Weights of a small transformer language model.
Size: 14 layers, width 128, MLP 256 SwiGLU, vocabulary 2048, 2.59M parameters.
Training: a variant of SOAP for these matrices, 84M tokens, 2557 steps.
Each number is 128 + 24 x the weight over the matrix's rms, rounded and kept within 0 to 255. Layers, rows and columns count from 0. Numbers have three digits each.

# layer 7 MLP down (transposed), 256x128, rms 0.293, rows 221-254, columns 64-127
104182167173146114118120157113075104159125118156148120126131126116111105143147162174152129123142087079127090094138132149123054187092157149099123124133113123106091115119151154140135099150140117
133147138135159128113120133128161137117118116152192139139098143100146128130175109104120115139122108095156112121143141112162139110083131162155119141108106148118125115109145088090156163174104162
130120116143138134128140124088106127170165128121105145147115143132115162141143095130107120140123120107091107129109086140162124152146165121154148141111076133129084142126084148123172133130134076
092088133143085118129111137088163114116128141127135182138129135116128166125138126101121147146133084123166108085100137110148110175109105132132119131179071147092132098142117127125147139166185171
116112129122113113102138102135104135125135113109136099149064123073170126138121109089106098143160163118098135136072100159110108162144127135136135083127108146132116167139117114109118082070142113
150101177154137147115143108124084076088145143144168129117154133146157112125136142116123100131076075145161140116107122085148140137128107100141148120142096125155128135134122142091139101100112157
129089107110085144120110109176120166145116166146134089132143109096127096088118149130112195093170126131123093128109118128094123090136144111080118184167138124124135117127167129168121130103096172
158136122154151087115095159132110107132107103079126135132101100091119131109122134103141163113124162106097146144136147115121118159165119104129142105147115125096125122123135145169096163151117136
094126115125171135165141071131102164068126105134158158171095124134084152130118142141130140104112105169122112125111132136126125179129133106116142124167153168079154119111139112144133151158123160
148138185089140143151148139053157131156163142124121099188127155132114135109138176132095123121138170067123176105169101074147109083144131171109117117112120124126109076119085138125167136153111132
105131170143122147143149144122100145122106112136133124126089128104161128118135143155147134126124139117164137189116126128137170145177160123116145103124097090091166131163103145153121182097122160
104137121149117099134147185096138142110097115161111136152120101133137143148132121142184181174157138135145119144128152114147126114163134099128131122147118132120120102104096166087115113125103106
125110135146120128141154143127141122117135071083148137132142162133120060118084107122130085116163160103083094130110118149168110067122108145136163138148118136128115164122166126135095092146142132
147116152142113143136145151123130137128126134175131182155137139142134094148140139157131122144158161138133118151090124109110139147105110165136138124104128129111146160152144124109105148145095122
144128122155162133143125099128127150090152138088161118125138122105145158103104126103118164147130126114113097139104111203156104110164145145151104139155115128152107147091182140062143107121121131
132161115130087098111147156105135152125076159093167172136094096096117118093133140109120129128128163124144124098121117155156128099152132108114123137076147090177139101142146127119107145119136111
175130132124141134099110121133148118139125139164135143151143120122094106110116102087110178125043165147154153145117142133101084165069119181139123164136163125110122134123110096130179158169112111
132150133177160086146121115138160118118096099127139127152125146094118141130104133162148123117118147107163099115089100155083136127180121155134123108134104192077104120126126153149132177133144110
154108143164132152094149142109116128170109098111127139172119143148103112108087116187148126135114122159138085150158158149100143134127158113180103121103137136109154150145072135141150147158103126
148152180152124156105073136173173092125095129135156111132142080106111157107133121110162127187124104147168132108143118188150101139117109132109160101111137148140115153124112155137152136159126136
161155092137143134119127145085109122206123108107127098132069193133110105149179108130163107099160133118084118161140133118128119117124142124144159117130106150136117121128139134125141156107122152
113127088112101124121147086131149094135150098172085126091127087115121147141128081136131156148118125112160152114133136126081152109136139107132142134152141106110136123153101133118163129087124130
103163150063134150134087142065158165124157118094123154153093107169130103123123105106105095121123095175171159141172166154121145125109114088118112128128164133185135112133095150155141115117130129
172134127110140157157166097109157173119114133125142107162151120151132149148145115116127150127127162145134165170112123116110118165138147146135119163141140117142143158133160150147114127129089127
106091123148118144141140145110137151153130143149103134142146142144097089163122128120109124093157152136139119162097117117151131138149130122114144144129111176160100122129183095164086133120167130
137102117119103082125117157141156166104134133141127127140144183123108105094176141106133093081128105129135178145108152162143145147138092152109130113124149137097095136092121077127135118088111150
120136136146114109112105169152123159132133130140139105161142098099156120176122133156100128133178138097104084107121136175121144120128124145098121126101110098119135129103129138122152103116126128
129153140067106130114163108137133137158141171112086148154134118160090042131137124090147128156136132100109116142122137137091154140124126097162125088104099130154114133165113138160141067122082158
144085156132083145130149118114141120147107121084136131161129099148115168166132123103134127150118163092113081148126096175123136103143141116152119098101142150143142110114085100146117142128105158
138126116119129110146124141143130128186144137143114138138146110160117117103132142131105138101170123091137095121109134132157149114100152171166104139117140133132131178166156129139117167104140133
118102114103121141134148119134078148168117149146139155097131132155132119152133152113126086133118119098109099143138113098129109109128126156126122153163132155116156150139112134104124118124134129
189098119136142116167107100178148186117176114130137121100106154143119142142138119117115165127142129176127137154129127152093163084149156100145127118151129115087118124113129125135132071161123116
127111099116082091113163132118166095139130112123172153095160107094106093142133162127072092108107131125166142152131134136090124125136139156089093165130143115129130155153077141146159142121163136
111144166115153127141137123134166131128127137133149131172118132109133145129104129122142100126135133118091132121199160163127173114143172132144097105135134128123094130079074109118177151137141114
# layer 7 MLP gate, 256x128, rms 0.312, rows 222-254, columns 64-127
120097102117151134173158099090096126126133100147112160144146106131135096118124142136123107175116140100131116131123127139103101107117095114128117094192164145128142124140186106134097127146160124
121139146113155142136145116129133138108169102151147130161109068081131148142142127125136159127150127114093097159110137098133161135144147095093120139117147138143120141119142115136046093108152132
147136129102124127125157151176135131127122171171118122093127146171131150102139137124151136118138118136152096086061161130120149129103111123136099096171152123151126105143133153152116113102109152
141106129081160110161161134110116101150130138131139169129120157101157115113109084126102146147133166102144101134134092158116124168168140167118130150115143102131128119150113095106119091093119146
089146127101130111152100133119129131105160097151138142158137117145095138114131137087147155078117116130149160172164115136136145111105138111178161113154126173125123126163120099119102119115156170
154165081147121121135131098140144102162106104125163123121133151180101112087111113174126145152151130172128110155142148133142116124123123091138151144099132133120111142093139086141120142165111130
122145127129136116110135126146150121156116126077122115162130082172149141115127138121128132147153180137132124145134121101137100133128145140131156132115150128128123148087127112105137111134163134
159141116134123154155065137126184170166157107128100086151133114132136128117138126136088155177136131122102163109097116127171162061158109073131152147081149115132126111118133104125092117128152119
129109114136120121119131123133190111105159127084136148103097148154125144103128117178122125150142119117080106110111080100149137159152123123095118153117141085107179157148144090124120107129150188
149135107147118148144143127132176125109086156152183131127107139094148135101137140154099115135122114121115115123157092121124127087176130126145164157153134142112156143084131192110126064129126098
109145066107162102156151156135149148152158118150096108104132146125123143119133161128135136154142137149143131162112146154125123132140164173125139079156146176141141119144202128118152137106084116
122111122127155118152098148133076111117163151158108129117137128119135143125097128145156126127092159104114139125124127135134093143142112096113145099103167138135144132142161113141076113136158126
149091143141106110118111141114137138107132117096128115149099110140185133112117143150109148131165111122136136069163112106125129100118092139095124128137182133159116127091093126174109106127120124
158170172120134175166161137163138129139133092132146158161153112143138167142142115148139172153109097152106118146121129131148128121132105172131090145118171137130110161152141198118115085156151120
114120174109107124140127131148095113106080107092092185174124092072071136133099080126104113082134154113134153129129123126105127074133113140127139133134097088134106162134130090143110154155147101
086160163108109130117091094089130131119131138136146161158158114153141113112076120142130113152150171153130160123128162118138163146134131075127145109146143122136203140151144162161119137121111181
101124100148104102142136122118130167131135129141135146134116135121140108120168124150093114133152123163106167143128072129134163110133111137149121150156123134110153129130083117124105194089122146
142113097150152123153127110162151094125082088140159157125112080137126143121076150096125111122130167120120186174162143136152180142115124101120153143129141148115179103147098112119082093098093134
095093085095142145111138099125111143171147134149118163119112129133155155147132085114188149162130127134131104152190136117156127110116149151077127123159118064106080109093142110135132112137116145
116132137138112141129107104110157116161117136113117137177099045138100121151154108117096098144145106086124115133148143091168131091109159119170138186147109153106154118113146145164085115147123141
147131171075122144134138105093111124146149091118154120161165136135150123155103132137174126141158151101149193130138118141149098079100151120130095141141129121110129106151146107141152158124140116
088160155130100110116145132113135107119126142079114128073169128166118144122136141133061125155154088137130111110142119124122134126132109168137132107131124171123147112124168133123142124151102162
167132044145173144150107116080097133121143120137089123108089100143121096136101137106120136130129145148130149123125102135126159101131133135178160125158150133100124131148121162175163130116116150
111096148144115089143118148125086109133198139126171152146123146155134111164155116108099168113124111118097124112151126146154134154114161099120171108125118083123116137115120139132158160100130129
123065147147082138126131130124126135122085137120153115105122097141130127095126117112141083170161180170145127105121118115128098113176129118155159139180117152109128100131168154150145105102121102
098130140133141118118116105137148130111125103125148129095139086131100130132089135143165184124137155162155170126119141156144091162109121139171134120144137138136168160145150104120098120167142107
154116147069126115103133133149137116179134112100106175099170143156154105120150126145138109110155115134132099121127080143076109090135069110139147133152118147137170093123135155067141100128125126
102124189148098132122143125120120118126166095108117121092123149174060170149130136105130090108146092127150125150134110147110126143162135137148153132135101142133156102132144137115184164103108151
152089139103133151089135128134170146119141127098127115095114089116122126129123102182151120123172112148139148137151128137103170143112161153101113157098125163168104107103120129135131132117127151
141090186085151132174133144150129122084148100107091117163116127140116102132110108127163105092159147171123120166123145134099171115135127152124092138139136180099119097121115114152143172105093122
105121135136164122160172110131152099161155136130134127162144104129133126110126127202112089120115139145147144114148094127152174164110112114142113086132102116154117076095119164118100112105144182
095146159120153155141134082114098128153122149189106121080081105114164117137144115143123099162173132134111131104116166132126119118112133127125096126120102109156105091085097140124101147124097120
127115137120159144152115139113098102121123140119145133143141130111126162123119133107137150097127112098164156133114142114129113098075130082088137100098134143101154160129196132161099103150144132
# layer 7 MLP up, 256x128, rms 0.316, rows 222-254, columns 64-127
129090124145134116110169129139150091152127154128140146173092099163112128128150126136166143083147117106114163130085134095109082101143109111132131142145126100074108121122144121131107127123152090
110124076142112169158125168134121158139128146127124133124154134140151160116148109167119131156134094124127146107121074142154157140081129143211128145123158141166110153155104150176113158150128075
057105148130147108131127146070139110118126122101103170157100144072136148137108099134103153203142099095120117145159076143145092135114125125157123137137090122130097129111124110125125117121137117
117082118089105125145154107127134107082109119150111129116091145117087115119136095111138165134092112177100132102074153119120107149158135115134166138149138120111119162163119130146147130189145125
108159126186091127150140110121124114125116135136148139155138163089138115127108138157132104078103114117059116116136130135124075099139132140156164125095105144138097128109096142110125155107151122
091132183120121130111114129123116161104175126165152189151104128123134134187127132107151108142098135150102133135132130128170142181135154113133095143092151157104107092112113099126173099128163106
115104120151116118122130099139128104137099147093127128109115106152109097120132104134145136117161154119153121153133101110157091128136120126141149168123112144100106137124116133127158162119110138
134088105127123110059088127137135114121120162146147089139132113121124139166169141124132141091173141057160086134131158112117131138119129159124124116163105099114163143154134146127139131138101165
139107108119100151124129130124114146150125113118164155124114100158131166138133133169124142143154098142140152068117085144119173102135070132101130120193115158128113167211169138141168064146149108
110154125178133139110111156111095137158124140155144105125142138132133154185143168118132146166147163135137097155158112133055157129146111155113134101163155166117155113123145125124145120156085155
114117176126142087131138114155132157102127148164166153134136131127078173140117141133177158157169125120145133161086147153130145104108109121111125085146155135136137138128151125139170123121087145
087123113156145132159158122119079106166121170135160101156132093112134125139159112143126156147132153145124127155127136140173084122153148132100116097163165119169070086110114107091117123120125136
109087110162142109108095157121146130117157131140135099142128091097162096100118139119068158129111111146124112113133115167178117136110095104108141167123142139121140156119087124132115150134143086
090129107136126115107107157138128181088113124146175153142113122113138105141112144118129119095129135116140122120132108145123164113114154134137146115108137128136140082125157158119125169117151136
120106167118138109121097138101130132142092141132080166119102073154134138132206123162124128080106145140136141158102093099151171128103099163150106141178149138082119100129134121101136104135124117
083116161122076111141099096121157121122161096192143140178154091107111100133101148138146130139117154128121104134174090121123135115145079096122146108144118137127110200083159125122118105134117171
141118164110176087177101139109161131138119135129117147145153137118149141098078146133174129134126070148148104183105130151144143137115116120131137091161136093113107127152132150134169150126147126
144177148106136147133155164145164178092116162155143133140172119110157133101120171133104151084128139145146143110098067117138097110108116142166153120128096097149100174100141095121110131181169121
144104107117142148137134140141146172139143110102142155163158103114114116160099114098148088094143135100111076121135113105125146148177110136192089165120176176139116130166154094120132148102140133
153143121140167145135098132158142141112137138125130159182136177092116106118106140116121153142143112159123088080140130128129170140160133125133130092130153079131142127162136106133140111110122112
153069174132116174101147145140144176130158139114087138106170104117111134106148090148146128141131125130135127082158132133081126133128122108137127151116155126090131099151127139093080160161125104
129156110135141134158095130130173116165158161120122146107120185109119094082152178124136148137137133161164174154101090114111110136126167133120170119139165128099127106141136126116148099114111070
063102175145136141123128132121145113151128132137104110147134107118141169147131135127113105168144130122116121148099173147102106154095173179106125171138131150112114135164118116145105106153101134
174165130137143146118121116147143180101114124144136138100120108104100140088097130157148129092110134165116120105158085104086104111123119151145134110110116157182110141121101155101103146096152115
094111121090135173128179169127153129111129085151112113150126122139140095091159130116152129124082140117113136177131160142119110119118103157156107148121154119125130162155160113144124111109108112
142129134116113132110158097155143114108152107141140133114102079150108142139135113102141147143109175151175128132111147153127118161136105162132104135097128106118096123133174099117119114139119122
130151179135118134104146130135136117136188119134153149081147134166133145111136125114156090145136099137115083149116103120096138083134101116072123118138125107157129167100109139123107118148134139
129168110146151127159109148150093155107125173121126127113130141143114105133124111159134119081178160094109132130151121151190103109131099111118172124163118138117113107135088107130152099145126127
127119173137131143085175099139140124128116130129161129121114106098168104120147074171149102101151102138147125159146112152137131150115109122110147127122126131131131144078099104137169165167123129
069091128126155111153117147154186143130188137112082100104073120120118119166148118108112124132142098156144168163098155128132116127124122104096117128118134138149117116082117142130133135149107128
092090098122137096140102117107115116084138101087152122086065171099161129132155137169118110132113083087130143164148126112095107109134132162161126129152153135151128122132137154100134147106176112
143084089123117097079183101137108144112139177116115128103147122126108145116144141156136150116106117084152118118102117119130075132119191113133125128115128126093122099169112150173163129121104165
110164138150145161108141106082118143141123132158101117109170129107151110085115124094138170126127113100131144172095119095112129103103086111114114114125108146134120154156150163148124083119169132